Weights of a small GPT-style language model, trained from scratch on English Wikipedia.
Size: 15 layers, width 160, 5 heads of 32, MLP 640 GELU, vocabulary 2048.
Architecture: LayerNorm before each block, biases, untied embeddings, normalized queries and keys, attention and MLP in parallel.
Each number is 128 + 24 x the weight over its row's rms, rounded and kept within 0 to 255. Layers, rows and columns count from 0. Numbers have three digits each. The size before them is the row's rms in percent of the matrix's.

# layer 5 attention output (transposed), 160x160, rms 0.088, rows 64-84, columns 0-159
109:182167130092133176109168117116142129149149145100108102110170170171121157158121106110159116121124147130141134077128145109129123115141150138138137123123132130109095103143150110127126113120087083120173126214155111111153120153173130109102119139119089139122145112161123128120095093129121118104063116137129150158129083119142111118125104142094122122094098116119112114154120135112152186130178088115162141128138150154140103164118115082122121103156093119143134115133138112118147145159137126
093:089181124105155132125137111120113121153136155057156137125182157138140106145124129126134125135152102115149144118120142128120133108138111134129122153132149177092089105117133126082113162125122128134089128177118043141119118157132144085166145156139157109161129143142128174153165084120153166107113134153134119167162142135117144114118092158119118132136129075106089125113143116090144109109119103135123150143116105112134141107123129110104119090129153106170098119139147076129172134087132121
098:121128144128109141105156101155114128161139133126120138106130182136133139142151139084135167118127129130164117054080150092131140114120089124152129148103119137130122133146118132086138145130156125093129127152132132086101120153155115068087102195109093166146121110157123163118137148166096091151085138135155147129123137094144125120118145088106129131102158138122129110104126128087132055156160131128139121098119174152149134096106164121114089153175129118149127129130136128119106109170133124
091:122122158131111144121149162114149113131147091104156105138054118089131138114104113130166149096135131109139153126116133144140157146151154117131159133171140114146109151111159103128137127157116137153185144131098137118150124157137110160140139122131115117078134134138191152109088131124106120155116094110143110119092115140143108068149119099173133138128127128118152129177158120104103172112111149160156131121079134075161111136131110090158091130137115130126147093124147079171101091091130143
090:115119126125130144114127155130092119123132119094087112111197092101140108126108109136159138143120146155157098148153122142104074116171089109126131102110127150150146121094132147101131156118109143131152133119111105149125141130141094098168107091104140092098147134133099126116153140158141168137142104106107180135169087114082127132163151099109110101120109114132139114156164109145077139120116165148144154147147119157137112121147128144132123074112175135150148159085136111146115205110106148
088:133143130141123155136137091150123117146142119120125111076158140176101153097112126153119112143072115129122164152176115134133122118121113154141130130097130098126150075171152116106107118104133098101166099149158135146169141127109124167108110126135165146138130146140159097104115117115165101124081127125109120159118115075130111159133120155103163146103128125150116127155164140131174167137096127132132130114084167104124113139145078136138109117113111097142167095168113142056115132119074149
093:136079175108104120108180118075128159148133135129126128123126142137100104128118135114111122155099145069093130102093152158133133145126102116118149144132142126122138137144132147127100148137131115088146070159121150141156096136163114123134124149145059166106106130114125129137149118140081141149143115166128159131143138101171165152130177114116103159096106139137169116120145159098112072104172065127122133135141126160107144145146104104108119120120122114133082142153168174145098124133118127
097:119156123112105103154116145103140108086150147123138115133087165110150116113119103113136133106115125118118126114162141092180108126134136140149103176140132128147148084131133129138132100148093129139166114155141103131132158112134080114123131107139138152123099162117133156077102142147114094110119112178113133119106107133142110089120148126141156136078121144116134131178123178103118158120156124155123077170124081155129137139166139134154152127160099171089187121157153077110109131084123171
081:082103123131129104104077138128098155133081115133117145102146115084113096107119089172111143130135127114136124137151099100145115142140160134095130073141162144115157141094136124128155142087132128149152133108120171150147128130130204102164099094124172095116137093141106153082132143115182180120123134085153137114162118115127142151112106131153129177117141102133131093169159145127149133169113162145129140145151099127100112127139139122151096131111109175131105103115170129119112136139141133
084:193136146133158106165116152116157150120118130185118078110133100085144121110103140149137120096124159152167118143144123107147120129127123145123113116158125138107115118057147104129113140181175147132095138089120140108137101065110139145166165144110155113138110145155122159111139088077142132116157154116116099102130146136153101090154144117151127136136126138123108174149119154068123130158090120146132101129119079123139156149161096143115128114130130126127107141132147118135093075128118150
093:090099157135125101129105171123122158124107118134125116147153092149148133126139135168063121123159163124148136151156117145135144131144082147067083134131096178126120114123085138150155106127159147136075141131156159101149111140110113150132129138104155092113147104080115103124120149120162147119162134104144065092141120134119139135132132128189135112125148139147122192154139155118104136134092114101093148116151129116138145140122131129115140117148121112072106171086141123121153138164146094
092:120103154153142153089171145110155112163157149136145093118130106105160126118134114132103105152090118139096159105093081098131142121133104153154147114194090114118130139153130131139129140113123144145117111102061138151159108125121149078134124146128121123132120150162138128142148117124137139120132124149165158087109155093096133160114141101131136171140120158111148117165098112121110048120125134147090114183089123116156157091136143123088144119073149137139125150131121119155117081149126140
109:162182114106138108143142147138144119077154131160173130130132160128160148134146110127162105090088118106072158154130120119132135112131150106126114090105152111111110110157132150168114106112107161138140189138106104113134157065125078102130137115143148177148110138122135136110104139125107110134136146145116125146089121130123120119127108167134080143127163133117136100127113113173080154133130137117136080166141097123130119160078134136181151168119114140132163101138105134098127119084116155
098:125123103125169186126115151148136103134146171142120074105162086081151105102124129119152127130145149160177121144078153119079114130165084172123103104154109124112140107110144101126140174138154155157103158101076130128085118096099122149163136123140139072133141129119150100133113107153152156093172113105121120122087144133124137165125101134137138133125120119135114134126162150168125110119064174132129132128123111149143116102123121144130095105110123155157107143092158127134120108142111139
095:130163116115114144103158151136134084185162136093150130116083159104105109155156142107169158106119140118115158135140119150142142157094122128157112116146106149103119116155135141177107147126113112141150124168093129126158165128119099056118094143146142118137117193124140124108102123147068142129127129147105150145112117106155127134145099137070090126093105174104157114138112163104115125134150128132121094132117155093126102108128159134138124141095130112120141108170100112189100117099112126
107:138148126135122131125154136158105120128161119119149097089108173189125175135106088094089117116129085139108156089155105132161125096137143071186160167111104146109144089141161107144142097118138132128147112158159123107152164120147166134085118154113089136135122132125123147134116123151102102138107097182100135133120158130103113072113119120157139121079105115167129130140105166130123155132130092150143083095124132128145115157142140088134122152157112094114129128155119110100144156125133140
095:146095134142117172099123144155099105147133127075144130085109119141119138118124132086146144087140171158141133120108077120109117153125113102148144132131121158110127141165133136163126171136137128113127169090135132085077128125159185101158159153137139101157151098130162141145141159127142109149127134129150143110144141194080124094115101093152110123130158116154164150112096110099137090147128155124156118101108131067161149094135146078150110136133135123108136134111128106144135093089135110
087:114124138131102135181136118137149142151099126136098116124094109113082105126165131153119110154174161107164095098130133124077096106140127159120137195160136146118094118102121126103152109141138154113089126135142142113127123135086147159142123136105135079109126151105138131157104145142187138109099118076131098121143139124142136149116066131116149151141153161139140161129151132100144192122135093101153149068143129126138176105148129144108124124137103145122082128102145134127119124153175102
092:162117157110166089143136121087113157103101113155145131143169097101125146125113113165132123127121139111129102143139103133117082135089102153092156064112154124127115170137113148133124133131123158095117117120126151151172111080132135150101152103149155114137146103128138083126174143096163168160129108114139120131160123142124134150171202113129092125117141102125133137114114133117101143111097124113175135174129098096120130153143127119107139114140143095124067170091161134176136118152139125
093:139125148178130092153119115112121192117141132149131121138134107117108152107113149114140125135114137164118116137106064170125105146152091139143164107119104149134145106147138137102177112113105165108102105144139171133150099105154123123092105152083104118119110105102108135127156139099109118131149128120142129113119149137111154101136155135178116088090159160159148148119085139157089115155114136149185117135099089098145124182128125109075153149086093110122132170114137139121120159156115147
101:087056163183132107131099115139094166157118136149132123141148115144132124122132123127124109161175147123172109134100129132144109147129119125113132094103126113164139184079103157126135116160167115120098127106104129118113128130124168094105129110113116125135115105079080159134102140107126138077200142136088127114126152147164138142111081135140144140118152125102101146122119151148138065091125136146133114118155113116167144117136142118108136134064147135160142152136128109107116161152137115
# layer 5 attention value, 160x160, rms 0.0586, rows 65-84, columns 0-159
094:142115117105145117164146147137134114123135160127119117105109123109154152132134108145104125172109102197103164127144141139109139152120113125158116145159098124126178107085127140147113113135127111115170157080139177131147099121174113142097089105149107133082156069112104137116166110177110096160117145099142152095090123150132093121102141073148134124115122162125143126108140095122116137136166122099161115142109112135138131154125174170121118120133108091126144149154135190121147094157137134
099:105120187134159129132122159121149159141141127133113069123084072138137175082113139109112123152131168137093142147192056107134128138122124098128146122143153140138143122119117105124130108078126114153118109147160099143127120118149160127120141112097133125119094170097145114120095148087116122144132145106072125129101138169128124122120131186122103123134114091151135128122114094166127151122117112147132123177142133179090129150132108166147131085117125130090126171104123135117147131096146099
100:125144095152125155136165134166154131108138086126108087152157148124090125110125134126104148098166127120084114126104121093101150117108103121128142144157148175085166122180108095141137143090145134086094137134133127142124170132086098141107166137115158121150130152130135141145130141133166117109096102113108209128142119129121137129157138160110101104106134141112139108104091156152116136144114148130117160090141089181162140108143121081124136134113150147122111181106094136123172137104161139
091:130157087122120113118126084090124132105128146113132172104102140106170135131113093139109089148134150141137124132098144159123135106145128156067155129139128119100131148171135124142116082068115099117110153132130158156134143158092131154123155093148165115154117069163147133105161137123126122105132091109141167101172106136108131102123144167174142145088101136185090110077111155145138110121127123140112109167106137107121094115143141122111127129110142098170174109160130126140134151152124102
095:109128113131123123153121116155115124111125111146161148163132111107125122143118115122117146119186124099117142069107108149148123148157148131165135102147115177129105163149129209145133112143151134122132152161145114097140108113139132153129107123096092119063158137124158180156098112109122124097128102141130127108153112126136083174114150116175109131135120173123137123089153126155130121115131135149156113141181129095147159134154147092140080086150105159099125138090094131149147117114179119
096:130147121165111140133122143150141127139118111114126111093142126119118120076090121156121146122156155110172104076160102124138151098149149176167121150110148130102157139119154138152135129143100139148132158137106120135128142086162155110122137105081139141141102155112160106087171111146106110110124106146119180106124102157078127085111098111136159149123115094110112169115110097124137137127176146107106120153084134171098107150106102153160148157122073097112121106154156108155118171130144152
097:115122119159112102107129104144143102142116163125114121108158139152110128116168105119135117105132123092123153123135123141113172121111109123155174149109133104162093132167152174146149140121100103155143179135148123115147150116084107158099118200164100104146131147089123133072156197093132177118113138099126126140089116107124120120114133114097138125153111094131136109104132157158110090152092132105142133137121123091162115149133111110123168104119148123105096150117079150125114102173107097
089:162125106141094109100127110132171054133178148151148172096103140126126111151165120105089154148091135128143100129132132137108101107094069098130160111164118090137115107160149133112130107142085126117143168097104121127131139117121085142136140115119138164140155127173170061206132110128083139167147131156136121119139090125131140145160103129134108119107137108144123127146120132128139129118133133120125153120159117114129138152183137135119096105117132120167115084164130109090129125123117133
092:113103087129093143130211133107097154142155145119126144150110142131140096123160113072151139115165139152114097152121132135120113153169126103113123108169139169115060123146110157095118120118149104095143100174120136116152138161090141102118118148140132127108145123131089129147114133121105120119128144140104148138093103115121096153125104076119147128107139135089133123152110126091139126151130109111105147164098118177106102083106155069121127159127146087101114094126152144127123158129158084
093:109124133120105144119095132144139102075135146103147122179131129099122080110114133147165152125086142133141131151156129144144114148160109116126163123121138123130130120120119104157111135129106125183128122095104131161052108128139107149149130121155110116183157131151100138130115165160166112153121146116145085111133098069144094142106114101086157153070119156129120100123096114092120159107138125127152157121118164100102126097109129130129081186124151125141154114132185111148126103101123112
094:146132119125152121129178132130110118134116132119119113115134087150122120145131140125102160114180127119114103158118100157140112148157147112077085104119127176118144114114150100122111129146094082138123167103143132117129136118155119121125130102098116135172099148123086141085193120076132142121147122101054174165144108143104112173114092165129141162127116099145124150089178135135122122153131128102077142101151159168097097143154124158152111116146103145144146113128141171142138127105133117
103:171107109100127111150079113133107114158144083134095151135102125163114122125126115108104143150158156149172117171133142147120146131142168096160166147100119131123088133161143111151101159100104138131115093121121128136141150155101154093122086133112105123109196115161152147121138129098139174144108131142152118142114122131094123093131119138146100136158133076111165100107156121118138124185080119128120121124101135124128137120122110111120181072190146137145108175123109146110121118133128163
098:081138169126149143136160119113122185166146163147143138102106134099164115132132118139123162106162123114135127151109166164139134117156136130059106098161112163123130147154126118149117111129148132099075138126145159129133118133138097122158155107127134135129108091161081118132132135164139128139107138102093162105157084093125144147086134116144128134147134093113123090096120115088148144168130100097131097078130172163083131092117089082113155127117151099117130104104092121152134141119142112
093:136129130114134118102105112111095135117163102172149090108144080139073110080109114159131101108155127122124107147117148119132181124162120112124147134145111154121112137153173114114145129134146137107134109142113118161143107140085138143114157130078117138120139112129119140094072084091169096149140102128108146143138145159113139076118140145092186160145142094119167134121115116153110114099150174112124147106087158138123094144152091129150186077155143128122124154130088134123142113149146130
109:156106152141121142120145175108146136097100108137117138172126189125138142108124136099159120126149111149135129077130097119144105127096130189146160097128143138167110107117122129138152095129134112156161141121118105103125104156135124090126139165150125089128169137083166191110097159128170148126114119141110101134108144160165138123101157151065174132144106099133139138161162129117146122135135158161149135136155091138141137127149124183122151106120125126130098135089113150138160093097165139
091:172167145081146111140150124138145127071150113138148116138130145128167114084142146117115154136136118147092115116133141080112092139153091132123141106094119171151162089112085078082146133097129098098097091143113150139143156129152147107136141128143144144111128163101151154186085187161124090165118120112115148092106165137147144154126151166134141124150110128117098146146113128153150172098132117138162109135127116157120122113126141109117117126134108132136135079123109136121118110092087094
091:152114149108135150109126149125106111103161138123136131101089131114153108116153149136109128089098098127103141081125172106119159151099106092143094095140136148118128153097133092144114116109110157146137147116131125124104084112174115191163140156115128096133174128123108094147161102165105174113095172120153124132143139140119184143136151067136147082124079179116119123157114112113152142130108139137129155153101134136127101155126120109122116159147160118124153122099170106095145136094143101
098:127141045124107167103104122154136155146149118116075139119089158119168108130123148122132123146128125108145108115127133136126156133201153115113131151123114108125158153099132124140090137160093121144125111134108150186132123115062150086122100119181165118115140140159122098106127136167091157114168160142151170109141113146167098140167142126129139121102141167133094156142144117118130139130121156087062116128122086155110126126144152144122127131111142111114130093152140105130118103144133122
093:106119171113101109118129145106122103100116170101119133102122125147155096121113111139119110048162136147117091121117095125156112123139115091100152122125147137124135138103096117122110130124113116182121130140128094133103129134136137086129175149160164102123149109155113146153085154167133138137132093216140170130180137157152084133158113097114150169123135121158132118113146115125136133142123094163056060129147134118141106144146139119139103120146152122126116116133108099140108137125125109
098:145173155082154121152154137128135101122083178120150072105080120153170113162124103135105111131065135145129113105136152135158105122079122166148137127110157114132067112114129151102132141135121123122147116128123120149138114138139082113141152103122154099152111136138151115100146117123109151170101141150160098172147114090149095151098151108127119122102131158096097137116093108117159121131169136145106101093117133133136155109160129128154156192105114111165135105145107105093143152138122116